config.toml
n_layer = 21
d_model = 64
n_head = 2
n_kv_head = 2
head_dim = 32
d_mlp = 256
vocab_size = 7606
activation = "xielu"
norm = "rmsnorm"
norm_place = "pre"
norm_eps = 1e-06
positions = "rope"
rope_base = 27100.0
rope_fraction = 1.0
qk_norm = true
attn_scale = 0.413
bias = "none"
tie_embeddings = "early"
parallel_block = false
extras = ["local attention windows", "paired heads", "capped logits"]
init = "uniform"
init_std_qkv = 0.113
init_std_o = 0.113
init_std_up = 0.113
init_std_down = 0.0565
optimizer = "muon"
lr = 0.0103
lr_mult_o = 0.933
lr_mult_down = 3.0
beta1 = 0.95
lr_head = 0.0156
warmup_steps = 0
schedule = "wsd"
decay_fraction = 0.615
decay_shape = "linear"
final_lr_fraction = 0.05
batch_tokens = 16384
seq_len = 2048
doc_mask = true
train_tokens = 98180000
steps = 5993
dataset = "wikipedia_en"
Each number is 50 + 12 x the weight over its row's rms, rounded and kept within 0 to 99. Layers, rows and columns count from 0. The size before them is the row's rms in percent of the matrix's.

# layer 18 MLP down, 64x256, rms 0.473, rows 0-63, columns 192-255
097:46 60 58 56 61 29 54 51 58 58 30 45 56 40 68 45 43 71 83 50 57 49 55 28 52 70 37 41 34 58 40 44 46 58 38 39 51 66 44 54 32 53 44 58 43 47 66 61 58 48 40 40 37 59 56 54 57 35 73 65 79 51 56 41
089:49 45 40 52 38 36 55 58 28 57 49 44 73 36 36 73 50 38 56 50 58 52 67 48 63 35 49 43 46 55 63 58 41 41 61 40 48 58 47 47 51 69 51 56 66 48 52 63 83 36 46 49 32 63 42 44 35 43 57 45 59 58 39 32
091:40 38 62 48 47 62 52 52 39 39 44 69 46 47 55 34 45 46 39 33 53 49 61 40 48 53 61 44 54 48 37 38 46 73 49 46 50 45 08 50 44 60 37 73 41 47 30 54 36 16 33 49 54 34 48 31 53 70 39 62 70 60 46 58
112:55 48 44 44 48 56 55 37 56 44 36 33 61 44 29 67 64 74 52 62 51 51 31 36 51 61 47 44 60 63 57 62 57 54 53 46 66 38 56 50 51 53 58 47 54 50 70 54 41 40 48 53 66 49 36 45 70 67 60 36 78 58 41 33
099:65 69 60 43 60 42 51 53 45 62 26 40 81 35 61 59 30 67 68 41 41 44 50 47 44 53 64 54 39 47 56 56 20 65 45 51 52 71 56 48 52 46 52 48 71 64 51 35 52 65 50 57 47 60 48 46 51 48 54 76 22 50 52 64
097:48 54 60 64 39 48 57 40 58 54 59 49 27 54 54 68 37 39 51 48 64 38 52 31 55 64 55 56 62 35 53 28 50 60 46 57 47 42 68 69 40 64 52 42 41 50 47 84 57 41 66 56 27 53 40 33 52 44 58 57 56 66 48 35
099:48 27 47 44 58 40 52 24 45 67 35 41 50 52 50 46 75 43 42 47 54 48 42 29 41 56 33 56 59 31 42 63 49 42 57 77 52 72 59 62 37 71 62 53 71 41 53 39 68 55 65 64 61 57 53 28 52 58 61 45 90 48 60 56
105:71 68 57 72 61 43 53 62 52 57 32 56 31 60 53 49 59 71 39 72 71 55 55 59 43 50 69 32 50 56 47 70 37 47 51 38 48 56 49 45 51 45 49 26 37 49 70 66 41 50 59 53 49 49 38 33 43 53 44 59 31 46 61 55
093:43 71 44 34 64 32 54 37 49 61 71 48 72 30 56 40 41 44 49 30 28 59 52 70 34 50 47 42 70 68 53 30 73 38 41 54 61 64 61 58 55 43 42 59 46 52 50 43 59 33 53 55 23 58 55 65 45 55 76 38 55 42 45 48
094:52 47 73 43 53 44 45 30 44 58 42 58 38 47 38 49 49 61 43 63 73 51 40 46 53 52 67 83 68 63 55 33 10 41 60 64 41 48 48 46 32 37 64 35 44 30 52 45 51 56 45 53 54 37 60 46 42 54 37 42 42 50 62 58
094:53 53 48 78 42 68 49 60 57 54 58 22 31 45 70 48 44 66 65 50 43 67 52 44 47 60 40 30 37 49 40 64 53 42 58 49 51 35 60 47 64 59 48 51 70 46 61 51 39 66 57 36 65 52 39 59 58 64 48 47 51 56 34 57
088:49 38 42 35 43 60 56 63 45 59 46 35 65 40 52 59 54 43 59 52 63 54 66 35 42 40 53 57 62 59 58 42 47 35 42 41 38 12 45 58 63 56 56 59 63 50 67 41 45 44 54 56 40 43 45 58 56 54 56 45 77 36 55 48
093:37 63 54 49 21 52 46 40 30 41 45 32 43 59 37 59 60 62 59 47 46 39 56 35 72 56 64 38 55 42 61 64 54 47 37 39 28 47 33 50 60 66 60 68 47 61 79 66 50 71 48 60 32 54 53 69 42 69 74 52 49 54 38 57
110:60 36 68 49 51 24 52 45 52 58 42 60 33 53 48 46 39 56 48 47 31 37 59 55 26 47 36 61 41 32 53 48 22 47 37 46 44 54 53 52 57 75 58 41 59 49 52 40 48 45 41 58 51 43 67 53 36 37 58 44 34 27 32 37
099:53 39 35 43 24 69 47 41 46 44 38 56 14 62 44 48 33 69 21 55 77 51 44 62 74 60 49 47 51 38 55 50 41 52 57 50 48 34 38 50 44 62 42 56 57 64 58 44 60 62 44 48 58 32 49 39 32 61 55 42 57 62 60 30
096:40 43 39 77 47 62 45 61 55 68 37 38 50 39 46 38 52 38 45 51 41 76 62 41 32 58 42 51 46 43 40 33 57 40 63 42 39 65 35 39 64 57 43 47 66 55 57 50 50 54 52 56 46 53 42 43 41 29 57 73 52 38 45 54
100:85 61 37 57 47 50 51 55 49 69 57 62 29 76 60 43 42 55 49 41 43 37 42 55 65 43 43 62 54 58 53 63 40 64 60 36 65 58 71 42 42 66 25 58 53 37 70 36 48 52 45 50 52 49 36 58 71 62 59 64 17 44 41 49
101:23 50 46 58 84 30 58 61 58 53 52 38 75 52 41 42 30 51 49 40 59 36 30 55 54 43 56 57 62 70 52 60 67 54 41 41 41 70 46 44 53 60 36 48 52 48 32 44 53 34 62 45 49 60 43 54 46 60 40 62 56 40 28 39
092:33 56 32 55 64 56 53 80 42 51 85 43 53 50 41 46 48 55 41 40 69 64 59 49 57 47 36 57 63 40 63 53 37 31 59 47 73 30 40 53 59 55 49 43 51 55 55 42 58 55 47 51 74 49 40 50 65 53 64 41 56 49 46 35
105:56 72 37 35 50 28 49 47 31 63 54 70 59 58 40 33 40 58 61 28 49 39 48 72 61 52 37 34 54 53 50 48 46 59 54 67 37 63 39 70 48 40 40 42 66 40 41 54 60 21 55 72 46 58 48 22 49 67 54 72 41 48 56 35
096:69 23 30 43 58 32 55 48 73 71 30 60 14 61 62 61 51 47 46 43 52 49 37 69 49 45 50 41 64 61 51 45 46 47 35 35 46 38 59 78 43 40 40 41 49 48 68 79 40 57 43 47 38 43 54 54 35 42 32 57 41 51 47 47
094:57 57 35 63 48 43 47 39 55 49 68 58 50 50 62 48 64 39 43 47 34 62 42 74 43 60 45 09 54 72 52 35 60 44 49 69 42 37 70 69 41 39 56 51 51 44 33 60 65 53 40 27 54 44 14 35 53 55 40 40 32 77 54 60
096:46 52 32 62 50 58 49 53 48 35 64 40 34 41 53 61 45 53 74 39 34 41 44 39 57 44 33 56 63 37 38 42 62 51 41 52 52 65 70 39 63 67 35 39 57 53 51 41 47 52 53 39 74 56 44 48 70 39 45 40 71 45 48 61
097:58 44 52 49 30 49 48 52 35 50 57 53 64 33 56 43 57 73 57 44 44 46 43 54 38 24 48 66 64 52 54 30 51 48 38 46 69 44 22 38 52 48 41 53 53 55 48 69 57 68 62 75 41 39 67 46 58 38 59 63 44 49 50 50
098:65 35 34 66 52 23 59 56 78 41 59 54 46 40 63 67 51 41 55 57 47 48 32 63 38 40 56 77 43 66 46 46 62 54 62 65 34 42 47 50 40 68 51 50 27 42 67 26 34 38 46 31 50 41 56 29 33 38 47 37 38 43 52 61
095:45 55 36 50 36 12 49 48 46 58 62 56 41 51 48 43 62 51 50 65 67 45 64 61 61 55 45 52 48 47 49 50 53 70 50 63 46 75 52 55 20 51 60 52 55 43 35 76 49 44 47 52 50 62 34 26 35 55 53 77 56 49 47 52
098:58 55 35 47 52 78 45 54 40 47 67 30 42 54 32 34 59 45 43 63 69 37 57 41 51 45 56 52 48 63 36 58 42 44 49 39 59 33 64 60 41 60 46 64 58 52 70 51 47 50 43 45 61 48 55 54 55 62 52 47 60 54 68 59
102:43 52 53 38 53 32 53 51 28 59 38 31 68 45 63 37 54 51 64 78 47 49 57 59 31 41 67 69 58 52 50 40 49 62 21 27 45 68 58 48 47 47 49 52 46 44 73 56 47 53 56 48 55 58 63 58 56 67 41 43 71 56 39 52
095:44 66 48 23 44 56 47 56 51 47 42 44 69 50 41 49 43 66 60 09 52 54 58 53 39 48 44 52 42 49 48 46 44 54 60 66 51 56 65 39 47 35 36 55 71 49 49 51 41 59 42 50 47 63 50 56 50 67 86 45 50 41 47 46
099:62 56 41 27 55 33 51 51 48 40 44 58 53 46 54 60 46 54 47 67 62 32 47 69 28 34 44 54 45 56 47 70 66 44 59 43 47 41 60 61 46 69 66 53 64 38 54 27 65 66 59 36 74 50 23 44 41 47 54 39 43 47 53 61
089:45 50 43 46 61 65 47 61 62 25 54 57 58 50 56 60 36 40 42 45 59 39 63 49 45 45 58 50 50 38 55 44 69 38 42 43 52 39 01 39 35 65 29 45 35 55 48 72 46 49 48 30 17 61 48 50 47 29 53 44 36 47 66 74
099:36 24 51 54 61 64 52 42 63 32 58 45 61 50 51 38 40 50 36 60 51 55 42 41 47 46 60 50 58 53 44 59 49 46 59 54 44 89 43 53 52 58 51 69 41 56 45 63 38 48 58 35 46 62 57 31 51 77 71 49 54 51 49 57
117:51 40 58 40 38 50 50 61 40 47 59 68 33 65 52 63 77 65 63 38 33 64 78 52 50 76 60 65 75 42 44 38 55 56 38 57 62 62 45 49 44 54 24 49 65 41 27 65 34 41 54 51 38 69 51 23 52 57 62 69 49 48 40 50
100:29 56 61 40 31 42 54 52 52 42 62 60 65 22 65 75 43 79 61 48 63 42 60 44 32 33 63 41 40 37 45 48 65 56 48 64 47 39 52 44 59 54 46 65 55 38 63 62 60 56 53 54 31 35 68 49 74 64 59 39 56 55 53 57
092:35 34 44 63 44 53 48 51 60 44 66 63 70 59 60 41 46 57 51 57 53 51 49 37 61 57 48 50 51 62 48 43 61 57 34 62 50 53 43 42 34 48 68 57 66 50 46 46 53 42 36 47 71 58 31 56 73 57 55 19 38 53 55 49
100:64 61 44 49 30 76 52 54 49 42 61 65 57 62 67 48 42 79 64 43 59 40 66 61 65 64 45 64 60 50 55 48 44 43 44 32 39 31 50 38 45 56 48 41 61 36 56 54 32 53 63 51 42 77 22 55 39 29 53 42 47 53 48 40
101:55 51 65 41 49 43 52 36 64 45 44 41 53 56 45 40 61 45 39 42 32 68 37 57 36 59 51 59 25 50 38 64 58 50 33 48 50 36 34 62 44 49 64 43 68 56 65 54 51 51 46 48 47 31 55 52 24 43 33 45 39 62 34 43
099:51 43 49 46 42 60 54 47 53 60 51 51 56 75 34 59 67 65 67 49 67 58 36 61 57 45 45 33 41 43 48 51 70 55 41 53 46 44 34 57 42 42 56 42 61 48 56 65 52 54 56 45 35 53 49 56 53 67 33 44 50 56 50 40
092:50 58 52 72 56 53 54 66 42 52 43 44 55 42 37 53 33 36 51 39 45 55 55 63 30 47 50 23 34 39 44 47 64 54 65 73 42 59 31 52 41 85 46 52 46 74 68 52 45 44 66 62 62 43 59 64 54 67 41 62 52 32 58 63
099:53 52 51 39 23 50 52 41 53 60 63 44 41 49 44 51 54 49 55 49 49 69 58 47 19 44 57 47 43 35 52 54 62 65 44 41 51 39 39 47 44 42 45 46 72 72 57 49 58 65 41 36 48 37 49 49 62 74 49 37 40 72 41 61
094:45 76 70 78 64 24 49 50 52 44 53 28 35 58 75 59 72 36 63 67 32 24 33 34 45 56 57 30 35 38 43 67 52 64 51 37 75 57 57 52 42 25 46 45 48 60 44 42 51 47 43 33 52 52 24 59 48 62 52 40 46 61 48 63
098:62 38 37 59 80 33 55 58 43 70 61 18 34 54 60 55 39 39 43 52 50 47 57 47 55 66 54 42 56 63 51 65 47 34 56 51 48 61 72 57 48 62 61 64 44 44 34 69 58 50 61 41 39 41 41 38 48 55 36 67 71 42 53 53
099:57 46 48 23 67 45 53 51 60 47 60 62 44 54 59 64 40 54 55 53 50 51 45 52 50 50 52 59 54 35 60 44 61 43 55 61 52 38 49 43 35 52 57 56 54 57 58 38 53 57 53 61 54 61 13 62 53 37 60 58 60 30 48 39
103:63 58 60 40 51 55 51 54 51 42 39 66 37 60 59 48 60 44 50 46 57 50 76 41 64 48 55 45 50 56 46 41 46 53 38 49 45 81 38 55 52 37 59 66 46 29 48 43 47 44 59 36 36 36 66 51 74 48 42 58 58 37 60 52
099:29 55 67 63 38 60 47 46 63 63 56 43 49 48 61 58 33 34 35 57 58 75 33 61 52 30 32 51 37 49 40 54 50 44 23 59 73 28 53 47 37 37 41 45 51 36 27 41 53 60 45 52 69 65 81 35 83 57 49 43 57 55 45 66
093:17 54 44 51 45 30 51 53 62 50 68 45 57 32 40 37 56 77 60 40 67 43 59 44 56 46 60 71 50 69 37 41 39 51 68 47 66 61 57 59 69 42 33 48 17 50 37 42 62 54 51 55 47 36 52 40 60 45 54 53 68 65 41 35
097:70 49 46 49 59 28 51 19 37 42 42 50 63 41 56 50 66 31 68 58 36 41 50 62 50 47 58 51 61 71 52 52 43 55 38 58 63 35 57 46 41 43 53 48 26 30 15 35 54 38 42 54 33 56 19 56 66 63 32 47 40 53 59 51
115:37 49 56 56 55 70 51 55 45 47 53 61 52 45 34 54 31 50 50 50 59 66 80 37 54 67 50 61 43 63 50 49 64 66 71 48 26 47 34 54 46 67 37 47 47 48 69 60 54 47 50 45 27 46 50 65 37 47 73 35 43 54 53 60
084:47 63 47 60 67 47 53 47 59 22 24 73 38 42 58 46 70 34 48 76 45 39 54 74 60 39 51 35 74 29 68 44 38 54 43 57 44 39 25 44 45 55 76 44 53 35 29 53 55 66 48 31 63 48 37 48 51 43 37 46 54 40 45 62
090:57 64 66 66 30 56 50 40 58 47 38 73 53 53 49 60 45 49 50 67 57 48 53 43 45 52 47 53 45 44 45 43 42 51 37 58 46 42 54 59 36 59 30 42 42 46 33 51 37 48 60 47 29 48 43 60 56 39 47 55 52 62 59 58
098:76 56 52 55 55 19 51 50 70 27 64 28 42 39 53 68 47 45 54 58 57 70 44 45 47 43 55 45 60 56 57 50 54 73 50 26 56 44 16 61 54 51 41 62 43 59 46 51 55 32 46 51 69 35 66 46 37 66 65 49 29 55 44 29
100:52 40 72 56 50 53 54 57 62 65 67 37 64 65 49 31 38 50 70 53 29 31 41 33 49 77 46 45 42 55 38 59 33 31 56 21 34 42 53 40 53 47 43 55 78 27 53 36 49 58 53 53 39 76 27 64 66 33 40 38 51 53 43 41
108:48 60 65 64 41 38 44 40 66 43 60 79 42 52 45 37 56 38 64 43 39 47 59 31 52 42 57 59 44 43 55 56 43 50 24 26 49 46 37 37 60 20 31 46 58 45 66 63 43 69 36 47 56 38 44 48 29 63 62 27 58 52 45 37
098:35 44 30 51 44 72 45 35 54 31 50 37 47 55 44 46 41 53 44 64 56 70 62 54 49 59 57 36 54 44 50 40 29 66 34 47 48 41 32 49 37 32 39 45 32 63 63 61 38 59 50 50 33 41 63 38 38 55 61 46 64 55 42 44
089:48 46 51 62 39 61 50 50 47 42 49 36 67 51 36 37 63 61 41 61 52 31 30 67 47 43 46 49 52 55 51 52 54 47 52 45 30 41 41 42 58 57 52 44 59 41 36 54 23 44 55 66 74 48 87 45 50 45 32 52 56 50 43 44
103:35 57 36 46 51 38 51 46 55 54 64 53 37 49 48 57 42 42 43 45 75 62 62 63 43 33 55 41 37 60 42 55 51 55 80 53 42 45 54 37 60 33 36 53 59 35 48 35 37 56 43 45 51 43 59 54 48 45 70 26 35 70 58 48
096:46 56 24 46 40 19 53 46 45 59 32 63 37 53 67 41 48 60 60 49 36 70 67 52 53 54 39 44 01 49 53 56 52 48 38 11 34 58 35 34 47 45 55 38 57 43 51 56 66 64 46 59 33 52 46 65 46 39 52 50 70 75 46 52
102:41 57 36 73 43 31 49 57 44 53 71 52 36 48 56 46 63 48 35 60 42 48 42 39 61 37 46 38 54 57 56 42 53 44 63 60 34 54 66 53 68 44 37 38 38 46 43 44 32 39 56 70 66 43 77 48 52 50 60 54 50 32 49 51
096:62 52 70 41 36 38 48 54 55 44 65 76 58 47 38 45 51 58 29 51 38 49 64 56 43 69 40 54 55 48 33 48 52 38 34 37 24 27 47 61 55 48 59 53 56 28 25 58 48 71 49 61 65 72 43 48 24 37 58 34 51 65 47 40
089:60 51 30 58 41 32 47 41 50 56 39 59 39 47 59 40 61 39 71 70 52 51 51 35 57 55 51 63 41 45 34 32 46 33 51 34 36 55 45 58 55 69 32 50 56 64 41 29 54 49 65 54 63 45 37 50 46 64 63 47 81 58 41 49
096:63 61 37 50 47 40 49 64 46 55 42 38 37 58 56 63 58 29 58 37 48 67 25 56 62 63 49 61 50 51 56 38 57 54 72 23 40 64 44 39 50 46 72 46 39 40 75 48 31 62 56 74 42 61 43 67 35 38 40 72 37 23 53 71
091:48 56 54 67 57 24 53 45 41 37 82 57 51 45 46 57 59 44 60 53 47 56 49 52 78 46 50 65 58 66 45 47 59 54 51 65 64 68 37 63 47 54 44 43 62 31 41 32 41 53 48 49 42 59 43 42 65 39 50 31 48 48 54 55
193:18 46 65 53 47 48 47 28 47 50 50 42 46 99 62 44 58 39 46 51 57 44 46 41 46 99 99 58 60 51 46 43 43 62 48 62 57 46 45 45 44 53 24 51 47 37 41 27 43 32 53 48 40 46 30 44 48 69 53 45 61 62 57 52
101:50 41 55 50 52 58 54 45 49 41 38 73 55 51 36 35 54 55 35 66 36 69 59 24 39 79 60 47 49 56 59 52 50 56 70 51 34 38 36 47 63 68 56 35 34 61 61 44 50 55 36 59 78 40 40 55 39 68 55 44 56 44 51 65